Part of a small language model's weights.
Size: 20 layers, width 320.
Each number is 500 + 25 x the weight over its row's rms, rounded and kept within 0 to 999. Layers, rows and columns count from 0. Numbers have three digits each. The size before them is the row's rms in percent of the matrix's.

# layer 7 MLP down (transposed), 1280x320, rms 0.108, rows 879-1045, columns 40-79
087:506470544477503497489509457437522519464508501497544508490499520493532485478522497469504524502547478559507495487482546509
109:488519484509501478498469506458507508487508497510582488503447495503497451510488501519530516511461500490490492496534491528
120:546532509468518503484507465526517514505454511504492504489534515496511484522454516468485483529493510506505531530471529470
106:486521535496504483470501472498434511531488467541500461479513523527485440482483502474496540493496486519461522519501535472
106:516444467501500525495514480475508548505511531453484536534502495435523504520477493515502500454527504473505466512477511448
104:524512528573490549490436516493516503479549499516529468456471453472539481511535500472527508524526482510471493516480519523
096:512539533493504497506520480492481467463493522496461487545477465499549487509482493489466509535498507455497514532503487472
101:531515562479527508505459508527510508528504489522467496520440481518452473467434536475513486498492513486488528502505476499
090:483485498472484475482531481487523505494438441477563504452490530479513491502536483513477496515490486468510539509485546502
097:533475540481533508502512507483494499510557509474469525494502497511434509494495488473512517511475503506495482465487508472
092:461510485527494510508518505495519499487499535487524493474517493528509523536505493488532474525558493510441505477489488502
091:503505490459489539504505467518487505541510462488577522550507509516451508517497488504478502469526510505489487498543497495
096:492483528509526520518499519539510452462556514532511461555512501533454513485526519526520546506494484520510488527500446466
096:506527528475519504523460493494527496479500491482449478495512527504523493505489491496469497482419490487500530516489488495
097:541472471532512526477477485501575535545488498501496514472496492495523527472502481470537522513451497514460504475450528469
111:516511483496503475509470539520435467468475457468498524479508549525507558506508538460477482497516486497534518539474507495
110:506479508502461499492520490463513515503502504511524489520483497470508491495524504483462484483475493479505495493491502497
095:516458500472528463488481503470501512472543509508471501480545480504491500439519524539519511484483537466534503502536462497
094:510504489482498473494498494540512478445503499478468508481459477527506478550502494527499488468543536516492544513493472505
107:530469476495525508441451540475485521498560488470464509458512459481507475512501495489489476500510497483498452547467522495
102:540490498476489485465496516454507536550522456514499526458458523465557497529496491455489468504479471535503495465504543518
101:475526459517499544454565506461502533522516467504523471521507486526452509510530495550544465523425518462491518491456500517
107:471530490446575518484510464514503500505501495517457478523508490487536542504462495519447521501500467498523523532489574492
102:473478513451531544504525518540514540485494465514509460477457468517505492515515523500496515541491498464494510528492489474
092:493511516508519544464532497473508525508525465488523512483470502476500479526485470532489555494510496531541518515514520462
087:476445464520523519493476491489478435460493500501470484521527499518449495558466475522528491519478516500536500515518510502
096:445467541493491466543531531448500491446539464548507515484475507516514531520507476505500477490520518497484549518518542507
091:504534503508516518488502477507502516465489492528516519525479501517556485505520544555525508474460532514463524547503458520
127:512541505517507474503526526438525490524538504506513523509503514511503504493503451500541490524473489498510446500482515513
108:483493520490495492518491505455490559551529435498502494491489487467459490498502485492523521443463537495482480526533511496
102:498529512473491503504512516551489481489468509496450508546529452488465511537477491522500475492501496494489517498500528472
109:544519465490479492480524490527489485479517469480550500478490486473475503522526492497477515483495468498502513487459432456
091:498478515453482511498483466521502493521534444471510524493541490508518458478515484503518452536497486540527503528472488531
094:496488466505460486528499485503472496507497488520511489518487506492524487523522547484509473483521496483515505508481463517
106:520509506492480468520524531498468528470525531550502544500496521486527489515484490498458503506493463540522476512515479507
097:474487472474569509517456486472489489480519528512489515492516468507484517522472474533525465505549502505462526509473548461
106:476520517490486492497560504498492536476497500497532482477488480545474491499519540511498485488506517539539500481520505482
095:537483513513465478433510472491526540486507518520511475514564504487525412492522517499463509459485473503483509489504498524
108:521524504483469514548517510503558496526497477464532538518501505507469524469511459516501524495486485517484467473525476485
099:522483482481551510539490505521486538487489500485506496450492480494488500490538534532497524446500495498516454508473486528
096:561468498441516468534542462490538503488520503498529467496495538498517461535468485538512504510474491490497490473461499488
104:491456471502509505492521508514484549522496501505491545472481471476502466522530467520490520522530530509529500498523471453
107:486494529536508486566496529477510525457509488507514416484502496477522455506547522517471463537507540482470505557484472512
091:490492472535529518500487507489521528499478513527494493512451531506451530477511494504534555498477509503512511438436460475
110:543499502481496495501540497508558469494541499490520485421477467462497447512492443523525513506511460515484516504520527520
086:542514481478507521495466474499491534505511480513466503485487465506494484537507514526494444491527516457526497487534518506
113:486518540475494502473448451492517508547534501514521483492495528511528488495470488529478514538471469548544496469464543527
113:503505497504497474520525522473508494480463482524525484500478531454491482505487492490444480496474496542479502463512518487
108:488518501483502489499469522494485504463467466498474525519474537445490486506442495507496514473482497482491526480514474485
096:478515501523535471523523527545571454487537509480424488507504478496497506463511541455545487459478511526448483495490478479
099:492500546507504563529515488475555512462515514484519472481521488485514511506471527554506505484497477488524484540539492471
082:512516470453486484502552482499503457485499500523517454513476490473480514525517510495529522484501497467531505528467507506
095:512473483494458451503511505503518509477480506499493456471493497513518484476490453504493474490537470507512516500517492499
096:471468470499501483474481530515555479479529485503510528452462500511505474501471512553491512504516491511493523497498494527
094:515512493534461496471473508535510460470500506464440514546516458435523531499470480523500483515531497499489483505506460510
109:515475495471490530493514526483461481472477516562531489489510497478491511512498468476526484532486487475479510516504515498
101:478503510515526545457473509468492521503504504537508513509507534491492549482495442530499529468487498533470497527461484483
097:463474498508472530489520522499523501500516469477523461473490482433462470504493497517491479503523527509493508538517522440
107:506521499510543546512542514508545474473526513490466472501485455467484515544500494482468516533473488500500528473531499535
098:482502449455491504477495480498515473508509493504515496520557522515472496488504503510487537492494529505481489514526500465
098:553515523521508474504519522474515523508490503515491552496489525534470536522497500491482537514483489520525463491495503488
105:498513488474502515522519502525555505507481491543480505472493513520504497482509486532468532505519479449497482449478509498
097:498529490511482526484547485486521487544519463517491519484525495512514496520515449522510456533538505480524493488452526507
097:478505539487501518513516474512517531536485477502500488460511498512535506481470497489497482517523440497487512483482533459
106:499476518485491497515452519511497495506484455492527505491493520499448482498521506485512514522489470505518486506519534485
093:502505502500529486519477483510506452530525503452474527494503515461516480495472514444457456504528501557497530475487490514
105:508528460475502556535515500504503483505452503539472501497503470495476485563513516487510456531526507514544459474527484544
107:507492486534490456523531536534522532488493473493460499462458476486522509498506526499488489542491509492478485509507488497
093:479505473501549525523514484517466514521489480459513502486473481491455535501546505447480534520570511500508487529482505511
101:486536482499486494502489519485505513520480513508541500497484490524490517495499480497481472531459532474491480543528471549
105:507499478550520493506458461539529534525495526529484481478497529494509544496491508523466480478523499498508470477484461487
099:488503522488459468530539479485506485506481499504514511510503562516503533519446537501508507461469473509490506522517472474
114:484493504513503571445480484454532503473552509494506443500524511539486486538458506473541464517473547523506491482500494517
103:491528473545534518500543510465521511497464483494468459534476481483468499553524503479527501476476522520530445499520455476
107:508551506482543524527507498511521498489529553513497490516488478513484509527484472505487495517506535509464428560477494477
111:458505528496536527500473511559495451513534448436543517516513489504556580502472480534495520524486521510518485509457485423
108:509539516470496524442495442449500489503523480500539452551524498549513544523549484506493505503489551488530468479484520541
102:500534558500518460491469493575518474461505544481544504522493501497502477515498476508489526470557491516437484541490517511
099:538507537525518498462508552472492508509525491474532485446501472469473530504535544485516517555531516517471481485515503519
099:511499518490482475496523466519528549520465523482486541507490510497472472517508442469474488504509480482492517519473473561
101:524529493535502519497530514515502543464501527527520530516525497528512485518500430502507454533511495447476510474456451558
093:505540534520505498471463517474485482510570533466466494470534547462513526495465520464496497536516478535517470492510501514
087:495488492502520538502512441491482510488519439476500478475507470531466461495516519455508515501508512506529497514503498483
107:483504529493522493522497546473463489507470502492462466479463498485517462548504518493550469514512519539538496486507436498
107:506507503466526519531511511511494492470515504522464547474495497484536506519551509544537501462512495555556472541475462497
105:485518499488504497565535506519535486525477463525493487515485514529494495534504506495531489503489506451459479513481532502
102:540514494453511474482469459486524528502504517530544474524495500539517501533459479479496517510504502506509513530507520531
116:504487468520443521494519479485525471491509518530518488500509534524511525503529526577498497521484513483479487496500466502
117:514517523431522521520502490490510511528504547485521506535490549540556524525496474487487525508485524498519523491523459488
102:502499470535521488516510462517494438524502482517505489484508425536489493492541513516482494510527472463468479506492522526
095:466523455473505484469501481501525479531500492478474454489542452489539491511509475503452479569518496486503544508473491481
102:481466484469494496533510444478535507539496482522475514496520499447511523455532516483475509541512504501492546515515502468
116:525520511438502540512505496527529485514530469521489526469505456507490472485486526543488472491526445531514461483494517479
091:529486513507487463479488541485497501500479517543496491478474516482532445530511501521500498497519510484487521508526501514
103:532524508505490457494537510485522542496517525455439500450455482480496458495478460535484495512521473498503489474497512515
099:484473544478488492513520484448508561467507495474479546486504500477479537481520468497497506504451479513502486478506539511
100:474504489492488506495512547511506498505470546510494501512479523513529485516491493476488510520512531485495495515486513504
100:475500497473498523507526495516524479469483486477532479518489481512477538524478496530491477505459517508547497482512474518
097:503465502495477495470506509526506487451513520518510498500497508489548555464484534496503519523555527479489483509522545496
096:516515507520517468529478452475490468517521528454449523476514594503492484497477471487505543477473478540468507482476516474
087:502484509474517494465493505499532551492501475474523511478510510483483549477490456494462512499469481496497551456445467506
080:514482479454486501481511506523545528544481511431504493494519536498419514524544478507488465490488502500548468439566517485
089:510518469532480512531500517528491515522485477500553500441479504474431496488512466495490498528511485489529502501488480554
106:452452481524507514473540524530520490490507490467539515517502468543540496497469463530462458504541482496533514488486550480
100:441484477479463484533479505487461524476516464470479438498533496542506472475481482494491519502519456519487486517503467517
102:464522503459510508454469515509510520528512470463499536487496479528531492458533482515515509505512500490492463516517509463
100:514500485502534494508523469515519529511526505520437470442479481483528482499493537451504501507469483507494516466520453474
094:506577531503551492543530500502498485489500475480473515483510499461501521465490517497516478479464470521505486503492504468
097:482499507481461527498471509493500529483476508528465509478556499491462490508456463475519471498533489493501460491521533502
096:464503505536512484499552522435508492498521507467463516494481470469518524521512505507531473522481495550504483563515502499
101:514476513486494500538491518487508506542475489487507490523499537498522482500516508494491502471501519504529477481443515495
103:448498506495491490507517550499491518517535507485527507520547538540542510508509472494515472487474495485486488508517512520
101:516505511511495504515513501525540549533526467463464507467516485511529510508479464470514483498498531518459556500467461497
105:505489551471473503482559520505438479571512495462498504525496469515461523506502489508506494502470475477499456502512522554
099:499540480526521495517503540527488528530505518498447455507518530512516443512523544533511529523449504494518507465502504504
095:521524484460505525485485505448546503518514471483547502487507484525449524504502469503473516501504511506536505487502477484
107:545506488499511518494483492489528450469486527486544479512529511527509518470544518509464498534490514552520514521492517528
114:496479524512480463499511465541444438473500487504480536547543489503485490467511517505511520536524550528510522518498529527
094:552471475492477505489497500485502505522552498472455497504514506522523482493481511501469499504505489487483457470461536509
105:534487516510519513545496531526453456516530485545520493535514495448519481469492527540528538520457481477464491505500474500
096:518466514539493509445498502460525497466491551493503537460482524525457457512483527509529490509489449560503506507469518500
103:503455517516479521520524526479487516496515475481530518472554514499487500483487488520504494493493476479509523470501493497
109:495479509483517525509490497439472473471490468468516533508483451500480514513529480537466574471516521502502515461489516509
089:488476503490468536524475508528495534500524538465497502510523500459483480491442468523484501495464503463513491451494497511
102:476492512550514488501470517509486459499489507504493531489502466531452493515473471486500522532514510462502512496449482505
092:479502536495482490499540493526487476503486511491503496501461452482489504551484505535526520497505540547508520496505489471
097:505544524512506475461534449528504530466512471509489465442511527495514493512477492524470517507462495493517491481526505510
104:506482490501502536477464518507514482471465483518519515478538468533513494528530469500472496560477477497486501515487484500
100:513514494533502502508491522517488494507497517505447488505510520477480470476463528514499526509491490473485459572510476513
087:504492463503485454488487506499524544462492492481508474462496511495507514503502473528520516489502477492478483516462524484
087:515503493501522478517478481509521565513479444502528525496544481494505521478500504524463484503466488479462497488487509467
094:532488502510515514484501504494475463481468477475512508502513522529503467555514469523519496503487511433522527495564465503
100:507509483534504522570535534452517509501503429517458544485478538496540539519458501508492520481486516443494510529480544552
099:533510518509506479497465481483533498507525535538469453470527462519476466442474534437505482524489451525511506536516524567
097:500473520476525516487485498484491483474553492473509496537519538511481534517491477493483473489505503483517532513528513483
095:480547500448485478500493453505533457540496508477516496517519563516488537508488516472516486549515518503508490494502471484
087:491484482482519482465500526515504521494503515525499523506496467485541457476482546494515498515529482489504560485519468517
095:490513509493470538471493470484509472520460506478485513481530465458491513536497521495473490452518547466508503530502512531
093:503517463514465505539489524465518493499459492553482497529476529483543460479514550485423479523486476474464457515535486483
108:506495500485486482454514534497498523535475481448479486517526463530481492471479473524541499504486508529514459487514525518
091:500469495480520485512511472544494499491469485512536504518478507512487499532503455514499536495452432486506459526526479457
109:470486473458494483535495494507522482559519510502513542527506532556483490543492475530507511525525508468476568483513446504
101:498501496514487537475485513518468480526527459563527520520491511482435501515557490466533470451485538516470470532518503542
106:482493517477491495500495523525477475497484500515511505499499495470502478525465503530506494485522469465500523512491482533
092:513521492488569473510514467513494554490486479519522508480517506482467525474520472464505493474491487472494492510499511491
111:491542513498505484527465468512544479527507539475540515482481519552507548502492501480531520501468498496559476513517515480
097:516539460447527518552477451526520515466520481481505513529524530508477475485473497491507492489530520519496521530478513520
100:479491505556515504587502522513543490512492521477516504507475509507499481506513469520473517505506513528487509508496499462
090:483477540541479558464518518506511472528525493482495504479483485521490529527496495465540471518536478457482515529527495512
094:530467510502538501486536504511528520522505524463501507479500513536488441463473459490531551509513511524480511469501524512
103:474479434526512524493488514505548521529510503485545490460521471482440466492527477533484537496464457534497499500521479519
096:495544492521482489509515489494539496515480528475508493474508486481542507536451522488523511504523489522494477514484466483
090:477534521521508491466507501521488503487511502518482486503508544502531492480514480497514504501512534510471455487511510494
104:507483550486478493509495510535473485536493473482451476471497519485495532497528471498468451505538475483485477508505508508
090:524533537483515523513531494521516489514456526475525470477463511507502492524513479491487484557514523480451476490471505503
104:521496502486553501495529483491485512535498485457501536504484473498528496482533494547553515483506526505463465508500532477
117:472563522491509552494502512503453503486488499479528514474523516489494503469467507470520514494505512488524472501520494502
103:521500489509469503514501482503459501471491511491537507493548494501469509510453460467470502547491511509518482515484497496
087:548544475493509520507513502535477512516519486491477496475496485545528488503515491539510480528466479510540516459485472584
096:443502495502528551521510552527495506514519486490493505497484552519439480547497520517489544441480508465476498481481520456
102:486492502447536506494539505490494517511496518493514481487466487536551533537499500526504505507518483516560521492485495517
102:500490501474497487543523494498470504503478478455535511489528500527501494524543451480520516486489499499525473455532500482
105:515470512519524526488509519528515516492534518524428472525496485496542523474542507476482502496521535529470481530487487487
088:522508533484491492527560530499518505498470523509516503500497497500515499501516473483526472442512446469479474513511479489
097:499487481475493508445482524486472419527490438499483520535502529555568542499476516515487467484484510501499515487479551522
100:490533480540496528486476499514483481528502512502498485490524480494509501584489485476524503516464539506505479469524498491
101:501498463486488486484462542507513505496524502450484507538540535467523500483455490491432511505472498492521500445501466496
# layer 7 MLP up, 1280x320, rms 0.227, rows 880-1046, columns 40-79
103:504477501488517512499503536537447432479469525504495541432508517468459492478499513537487475512465501516493530464466558505
109:468532507513495476525482488478503547499541525487534525478518529509512528491493504448486488520500551534500546492459515504
106:467458500495471522533462495510524491474495491475496500529472483488537528496464506493439525494469522500494526461524511467
099:514484543527543485457451499525514519466510471472512468496516528519536510503544506507518487485517531484493528524472485494
102:439482455550488468513516497500528499510534494519506462460500537483532505501489488519500472495503497511502516504518520533
098:493464531515528512466466468558504472484545498540508478499517508499498494519493534486526470450524499521472461509498495481
098:492521471543475469489493519523470476521531497490536514497498522523515548469513426477491565495493510524469492505493514474
093:517464460502515501529496516503483481472551489545471496537495500469474498520477509478527489537497506545496523500526494492
099:493513507464477481514497498521494492550480501477488574469497548507496506536516509520492504461498526471470476481472494506
098:521492451500516478449510495475476499478520498530487490458483487490475493522506468462513485512473553455509489523496506507
091:511541539513505499497507508531500502523481513498486478452512468520478494536481529532531491525545484562516496485507468518
098:515503520493521486529516474558488434578491481505468480490520524466447516525482526471495500533507514484506442516501475524
098:524514505517469483507478466509545489528466514509485464516478538458462532490488537501491525477473488531547526467513504504
094:513493517513499517482589522509495465515488519498518518549474479526459501503544517506543522483524490469502478490517525511
106:541494521486501478496493493517483492516483471501478456502488524524441530514493502485516485515473509510522458536459524520
106:476493493493497518503435459510458498499476542485441515498499528503525514515434490524487511503489485492498527458514507507
096:489518461501492534518462524525530502501481469515536501475489480521467530508441530512492525511482547530508546528499493478
099:484492501487511499514523485497519472474498516461462466474471474500503505468511509470478506506502463524479536467538506496
102:497472466469471554492513520550456473557497530483500519485515489546493502477542511484495458495525505511506467533502481460
101:516519486477490500504486517502491480536543478508484538463517492513506491495509526561499508514513482483467490462501494525
099:499469481451500497496518472504499504509492520483519513525489505520500490504508533515484490514487502513498464467508531477
110:515479496482496469500461478478500506487466480570553480515508455504487501527498528506465564484490498509538527511453524456
103:468514491507475501446465500550511497512508524440475494497535514529504514502496516510485471483463527519470565503469492521
093:480477544491521503481514515469486476516480560536509489498509495538509503486516501454532495481504479537550490516444510459
092:527542528511497492484524517501510550495480442517515513487460502492515464469538514510471499471498470499483532484485483497
094:520476515470466537509497512483518533525489497502501539468501486504509505513501494533542477498500561482527509464511475501
100:528533486454497514514530525522501528512501503493457491486532488533532540508471503485493448488509522498492503485453497494
117:516490516529577511501480509504465521483514505527521499468456517473504489507505517526521524497479472490517517501498507521
103:530500550513461462491471489513501490555536497490505540491508530521403516471519485504506503528499470483512468500507518495
098:510484533480472497511469487507475490498502497510514525508507484479492469467511514493535519504493498460490518520503454487
104:464499491526483508495506448485491523519514486534475517480538481469471464497515503497499499491493490506493495481504550507
095:502516502499519528497474524523498485457514497483460468506513491523518517496499500558529481517531481534468512481472451497
098:532501497487510512509506495443484535467542506483458488485480523515506501482510473517485487504487429518469473511495513489
107:518516485487503571498488492539548542490507521532536479488486500503474479479458502515466515472485528437501500487501494479
101:550522499488532487474501467502460507462494512529523483496494497488484520503513507547502510487504519476531478540432491510
102:489479498474512477540505452500481476518501480550509526495489521522452531517527498479468515492487470523515476517485468490
094:516500500518480462481478497493480479522519497445506498487522455516507459496481469556468500464520479517495506522513468517
106:513477531519468513516489477517457515478520519476471509483476472525447535490515448526536448528537523516489484514504530467
096:459525475479525503466495511495483452539507526514512492528470527527541522493516505470519512535554492477502504493462474514
098:515505502452483539462487476479561517468485503511511524483492532518494488499532550479527532508496478497508512508524505475
108:472522489523541442491481492542525476510463506494450485474498514492478489526505533517494524470520499493501568516490447482
103:550483539500475520460487453523475497510515483527508507533512492543540510482470523490510502462537484484473548496522497479
093:512468515495492481533521538487521468487493490532450490439549486481507512480522491538497478494533532504535489517493503483
109:549494551505468520508498464524476483518517560504505532498535483499475446491473530534517516510542484493449497499493492466
090:484490491545498508478487535477513482516512500545485493517487514502492538460490529511524511546524515524512539509499431473
105:491505482505506496531538472524515525450472497506509472506521517457528459501470534496484539484515550520475498501532485501
112:440451468504490470501495491501512518498493512523498487489501535461537495498527484459506531500496499467491486482500515474
107:537525501503509523554535505526456507531492497526489507511505509503494538512533531497459520467503468462502479472481515486
096:505523502497467506513455483468481524492512517520514483531488507503565508492479498495500520484505466511489545518496543494
103:472502523446491515542479461488502521516507531510508554448481484523536497508471521521490472496449495497502455512525543482
090:488532546491548508524467547518524482491507519513503544527496514525537515493539534509462502484466486517487512463563528529
098:462476478538480498490496477506490493509484482489533506484509499493519556467504487500477515518465502518492506468530470507
094:547490484516500512466532545434489477486465511494494470513512456508507520465457509495512485478476515505514522497474483496
094:519538496519442486432515506532462490505487569494505535511497500507474542468486534519452453489515461515512462491491454509
115:510523443496491526512475471489463467487504456501541546520525467457522523527485481513532479477505474510510542527483479515
100:511509475485515540537538474513479519476505519512505515505510467528489528493489503493481505502495514463484491520507485489
098:526512528518493451462463481453472470484478517530544545506483527489471516511504510438510485535505549553511502502475516493
111:519484495479511468503473484495497444596490487534520487509528470479476549446493516508474526489489495476502503462496522507
094:498485493505528466524528486518569465499527496517468531495497471508493513476480513472505537452484460513465488501493486501
100:482519481510481509479508497485503498486487528507529500543466492486472527461502509499562501495479506465512491492488507516
101:527507531502485517471506491530548467511532521516500556480506527508486553519515524490487505541499482494471498493448521497
097:475490518513456475528456518484495516505518496461507500528483492505467480483490510511528470544483544520496504531493528438
096:492523473538485519510492509472494461447489501493534517556453520502515533506465519507472523436521512531503554498538466485
099:487485499527505490514475507538524521507470505516519505503492536508517513464475495457523471496518500520492551495506548499
097:482490512517512469468502481513488462458561521509499498511505480483443502488471540508450532553533508478515522502534472515
109:545507518527496479504514470512513472492537481501483517484432475505498509497486507484517499515449522513505496507478468463
106:451495467479500495479495475500487416550506504481480493517502464464539482493464458503486500500515485481467518501507509478
096:489540545488488483429513493471482507500553480518457480493488517524440495494489508509514511521453496521469439472501516512
103:473491513493488483453456496480498515513453516554536492436494530509528517489486482479546513508525480517445506485507496459
093:484525509496475495469504509464521448548454468506530498517507508509466530514497512462481491493464511480560514520540521477
101:507496510528504496544464522462505492500517510487505512462489502511463538489524517517541483526469511472533483536521463501
109:491474483504524538519483486495537504522478521526538505495498488461492498512481506464532490487476490487478527470513514477
103:499496486525500505500519537497550478485537523505474460503531480462422515526489531507520458460491481493516482490538518468
104:503506524469487527537514501518538499478488485500488478497456477490490513524472534512552505510509536529506520515489454543
104:508462486530447495496516490487485563523482474511491475523461546505563465474531520434506519493509494507498500462545519475
106:485497501520435545547499474519499453536472510468496477521464519526481532455492522440503533512491512508483482538515485539
099:488467455482492517531513497523493470502501530524484538432505499507504512493517472494510499507492486552413491509477505493
100:505511492506504498492450472539521503513475493513528480480471440514470518523516523506458486444516510479519496468464493450
096:504539482528507510479479507505482490483515472496509523472503485486512503476487453515490487485496520481482463492524533461
100:513521534502481505514484458440455521555477504513507514503485483455504522436492504485504530490491503486467473512511521506
096:526523538501463462490487487520482511535487468523562517566516463506480490506552489513509497458521503506503491532507485482
089:511482513484521493530487549572499537505455473522464499519517516496470493528510474523485497470500510475502451475487478482
106:490544501505502509481479443509479521530493551495537469505536499469479506489507516558501513495505500497479494530505506529
101:495487530484527489492470472529465507497433510521497490477520513453441483477496546506533526534526498488508507518494535508
103:521508519505510475489530478493489497526497443508500421474471489481455472476520531516494487522565499523493513523490477474
100:523470524542510481529493473501518510482570518458478507526486486516471551513548501574526489487568498514465537499516512476
109:519527494522454486518498475499514509510492473505486522488523486499520507516469491539469494509533519477492478499487507483
112:543483550515492515525503474496481482501498551524518495548505535553507465488448514486507570486479554506508497438474513513
104:489514551497472465485523534507530526541516479551478516496467463506479503496493497551497481487516482485480495512454499539
089:497457537546487535514474460475513512465499454511477460524460526496488451501463470533511517530515497460456537473473522528
101:493509474522554514492518476503464492504496512502500543507470523496443502495488495497510467511495499494564488495501514490
115:527467518516474519465518494499456474464556506489472487494507484495529527517519464499522495511501473470455483501477509488
098:448520524519526520505506549492519509510515444514469504498503500499459459484531489516536508488489504491511533489518509473
107:502449483472538525511485495490532492495518476462475516488525505524498479503515522505489444487521481470550485512464537516
103:486484465509494520472461496529484497503491481513561487492567478525508505482540498520489493511537464503533521535516497459
100:537480465454500504508514543478499454485473525519466469531490483503481494456546523480512479493526448522506533530459453507
101:531471513474529478523513492466544508534462503493490481504521518504506532513466523482484500506520529499475521449487480500
095:485496505492489505538523540491480504480520520548502486497481499558478473486534476471525483556508480538517489489519489523
101:509505520451467481507511498482525457492477535473450469514524473523522500509512517525482533485516486488462526494501533476
087:455518489508478507536490522545497466503492490514527493497476513523470493520469549531504518539526515496461470494521476532
082:486524507520499476576519506481478478483502509545454536483452455465523498516486493482457511490507459525527523500498485495
082:508509513512472509451477518508494509493500517468520488521559523521508551505511483528490511535549486505517498528522503521
104:512491542502517474514470481511502542493552514479506543524501480510470494502507526496483473503494498495502542483452513461
102:534482485513489510529472523523506485492557467505541457486524457531483492479516523520486524492493521476505535503468492517
108:528488487499493557515487495531528500434523467530502497534529527490543539526505490506455498519503484505502475490531506442
100:548469502526534486486504472455505470470518531520527559553532503509502516557457554526500512479515526513482494491515500507
097:514493544493492527477507478487499462491498514495508461529517508550459501530539528475532522489459492494495456488469470465
106:507465496513516519514515479479514455487481488433488533481500506569491503443513492535530528481496518502525514512467488486
096:517516499506491519554499477519496488490474515511508508512506503502454445512493555511475476473499492494501495516521499509
099:507513479529513474535474451508462454498463509523489502529473533498465500490465455510495458473466468516539461478482501468
104:503510479492507508482544516423498491535519498556531521516457508496510492478548510517493457520458501493535471467461514473
097:502456501510509491458532493552501464488499529499479473490514494521453511512518513473501495538557510520487501499482510493
107:569537531456509466445505493500531477415500524474530503525527554484497514467524485459493536492498522491481508506476482490
100:523508452504445526506532514534502487510510481477502472489495548563518507536515532528481518503463489453470490494454468526
088:458495495497489480499461458469469522485478488506522514461499523506488516460504479474508454500439492513487538471475453492
097:502494472490469480481508526537489521507505438476487508547486536474481527526476494518515479487483512512457500523475511484
107:563496515515503458515508511421489473520501502506486484463486481507500519470488545509515479506550493510484479500473482458
098:497503498530489472534457471530533505508586522522475490473503508510470506478531552509503494482489464546490522530480474508
106:506512476466485480508489507509539478491502530491464536504523531524456487524508504483479505462472514535471524546531488500
098:517519532487501534517504516521511493519508470549504525506497514543490493442506492487513522482520468525487523470484505513
102:480515494519513554517484517521505497464514493496483468485500532474476499453479519464534509483481551506456487429503486492
103:480523550483504509457528485504510487534532476517525467504525468500462463515514509469520537460488512491502467486522525503
095:514469524493503567538509506528515469469577516531506474512488482524449524520484496554506477533505477521515495526482427532
101:519535489471470494469545492504496508545488471464540502533504517468563546479490512513508479487486498535513454530505500469
096:487506492440537552514522505518513516509484502485486476452498467480468462464513470515530503468526495529486527510508540544
095:505506472537488493508527508478477491485468488500528553484505499508533510503517496498512514477496515541504510529497503510
101:513549464558458540541521478469490485534503488547514497544461489559515481477505516498500514494530486504521485526482482500
103:527522532467509505512482529507527471516491521534483530526499553489473509539505493535467503518477512467504469501506477516
094:503482497483512534460464493481545422505516487500504455489516515507440515499513508480511551505481525441519512492480512532
083:476485466476497482474524483474481459473512547514493521520467477489522538493522464464469516492513467477554483496497511526
098:491486519428511528515480498530488506482566465504512482535487523441500502479458478492501492500518464523527494500486497518
100:496496482449526485512478486515507482460508507484490537489532502458447498491465538487496498503525472494525532481488510535
104:497459510523484498476525544543543478483485538511507498413488496491518547537480532535509481496512484505509506484524484530
098:479442489498488501514504503491463518492504526520494465540506514479467512522521499509528518515532468483510552489537496473
096:498491482501533495535511514496506493492488518580535546483491498460504505491457486517488484494537451495503520504478486505
092:528519499491495500510541501535525477513531503537488498527564468535491477550524463512531486486481455485505513478499507519
097:521466534462491455452528495525503516525469491505476495492472539493528520468521494510509473488500531516496492458535446503
098:547522519456503479469460437512466508523529461514477537510514568497444510524512478516525460546519485512493477512503453517
100:506520486484517475482506485497506493538531464484530467501506534514550464495494539500502474464491548502551486536486477544
092:493530497512516483551484503538569514521503487528501518491517491502448512489490546547487503505491470480507479492529481480
101:491499463485515493504497510509491519537509515483500488489509461494498470505516476488524535516462519492498495544453514482
105:533473491492439514512479512476504472519482517489529526478533488494478488537510527529532510487533450558525538525475463510
106:468536523502550493519525540500466475526514487511473456514472488469443486494533455442481521470473511482507508548499516491
097:482516501526517481500477523477499482495513498515468493492459487523495573515484530525497522461513501497508500489463462497
106:494501496497486479496469495535496450496554479478475512474522530482436508497496524515512496510507512465533480497489493510
101:487480493529522503511510505535524481461522528470531517484498459483482520454528507506487510504504514457477464523450486487
099:463517507472504478470485468521433509526469480518463526514507498450475497476493482492490498512544492464518543521488505505
097:491540482507471468536494506486526510501459516471497529483498542499462488519491503502534559484448508527539511511471522509
095:464470497478489503514510511536473490497500487511513537498481515480496535480529525517495480527480474469499501492529477515
102:502495556473489542532491460475563498477498491553517545486468558494512525499483501505517520520512475486523506490501518466
101:494469463525502502492516525544506461491513506503504443525467493509492488474522499515504449476504469470512529538506498494
096:554513508483485512538504492511518494472469483454503467449503466482465529499506504507466464492553486526487490459503491510
103:486479477536502463473521506543482493482548493477527500474528476526541515499493492548556446490537492522512452465519481497
097:514480464512497529541491513543486531487468525491466471456518478491421486477534521519531512523461505556503476466504447515
103:523521457479537523513459530504509514575506488504529522431494513519505456495513504537512564487492526491500486499505515499
110:495492454516485465514461482485444501479540527538501505477483535460533490536471546505522521482553472466486510512465515518
102:499478537514534554507511509441517499494531486526498500483496514520533480497493471516519525496447468480511516503512541489
090:499454509508474529492473515501529494510505516536544532511509514510464489489500513478511515508550511493521492504495537461
099:515486531498519520468452467505520512470521505529555492479520529553503488465520482499523472510470465539538496487495491540
103:512557493505509494447482484506525469450485536478505513550506496499478543472505528497518489550545479485524533545523511492
102:494528516514513504474451459498483502493518499488478492517512532510485541503477492527517479515553516447495500539545486509
101:531441510519490500510506455477472471524528478518461507480515501548537537500480500480547498507519523506485498462465491513
094:521501486483504537501465480510519474512493541499506497500523490502469488505526491529473495442504484524508543472489504503
093:518499521484501470522488477534526507488508502483519421445519481477424481507473527480505466442518491469475528475497525487
100:528453550512506522545471545496505462482524485516467491473447518520479525477497525542484508478502493514490504472482493513
100:553516494526495460497517496478485490506523483506470478510522542514484553494486544497487524479505473527505472503490468505
099:511460485549483509478523525503515469473499523510436495492464477501445489513500523493482487489457514529521475504471528519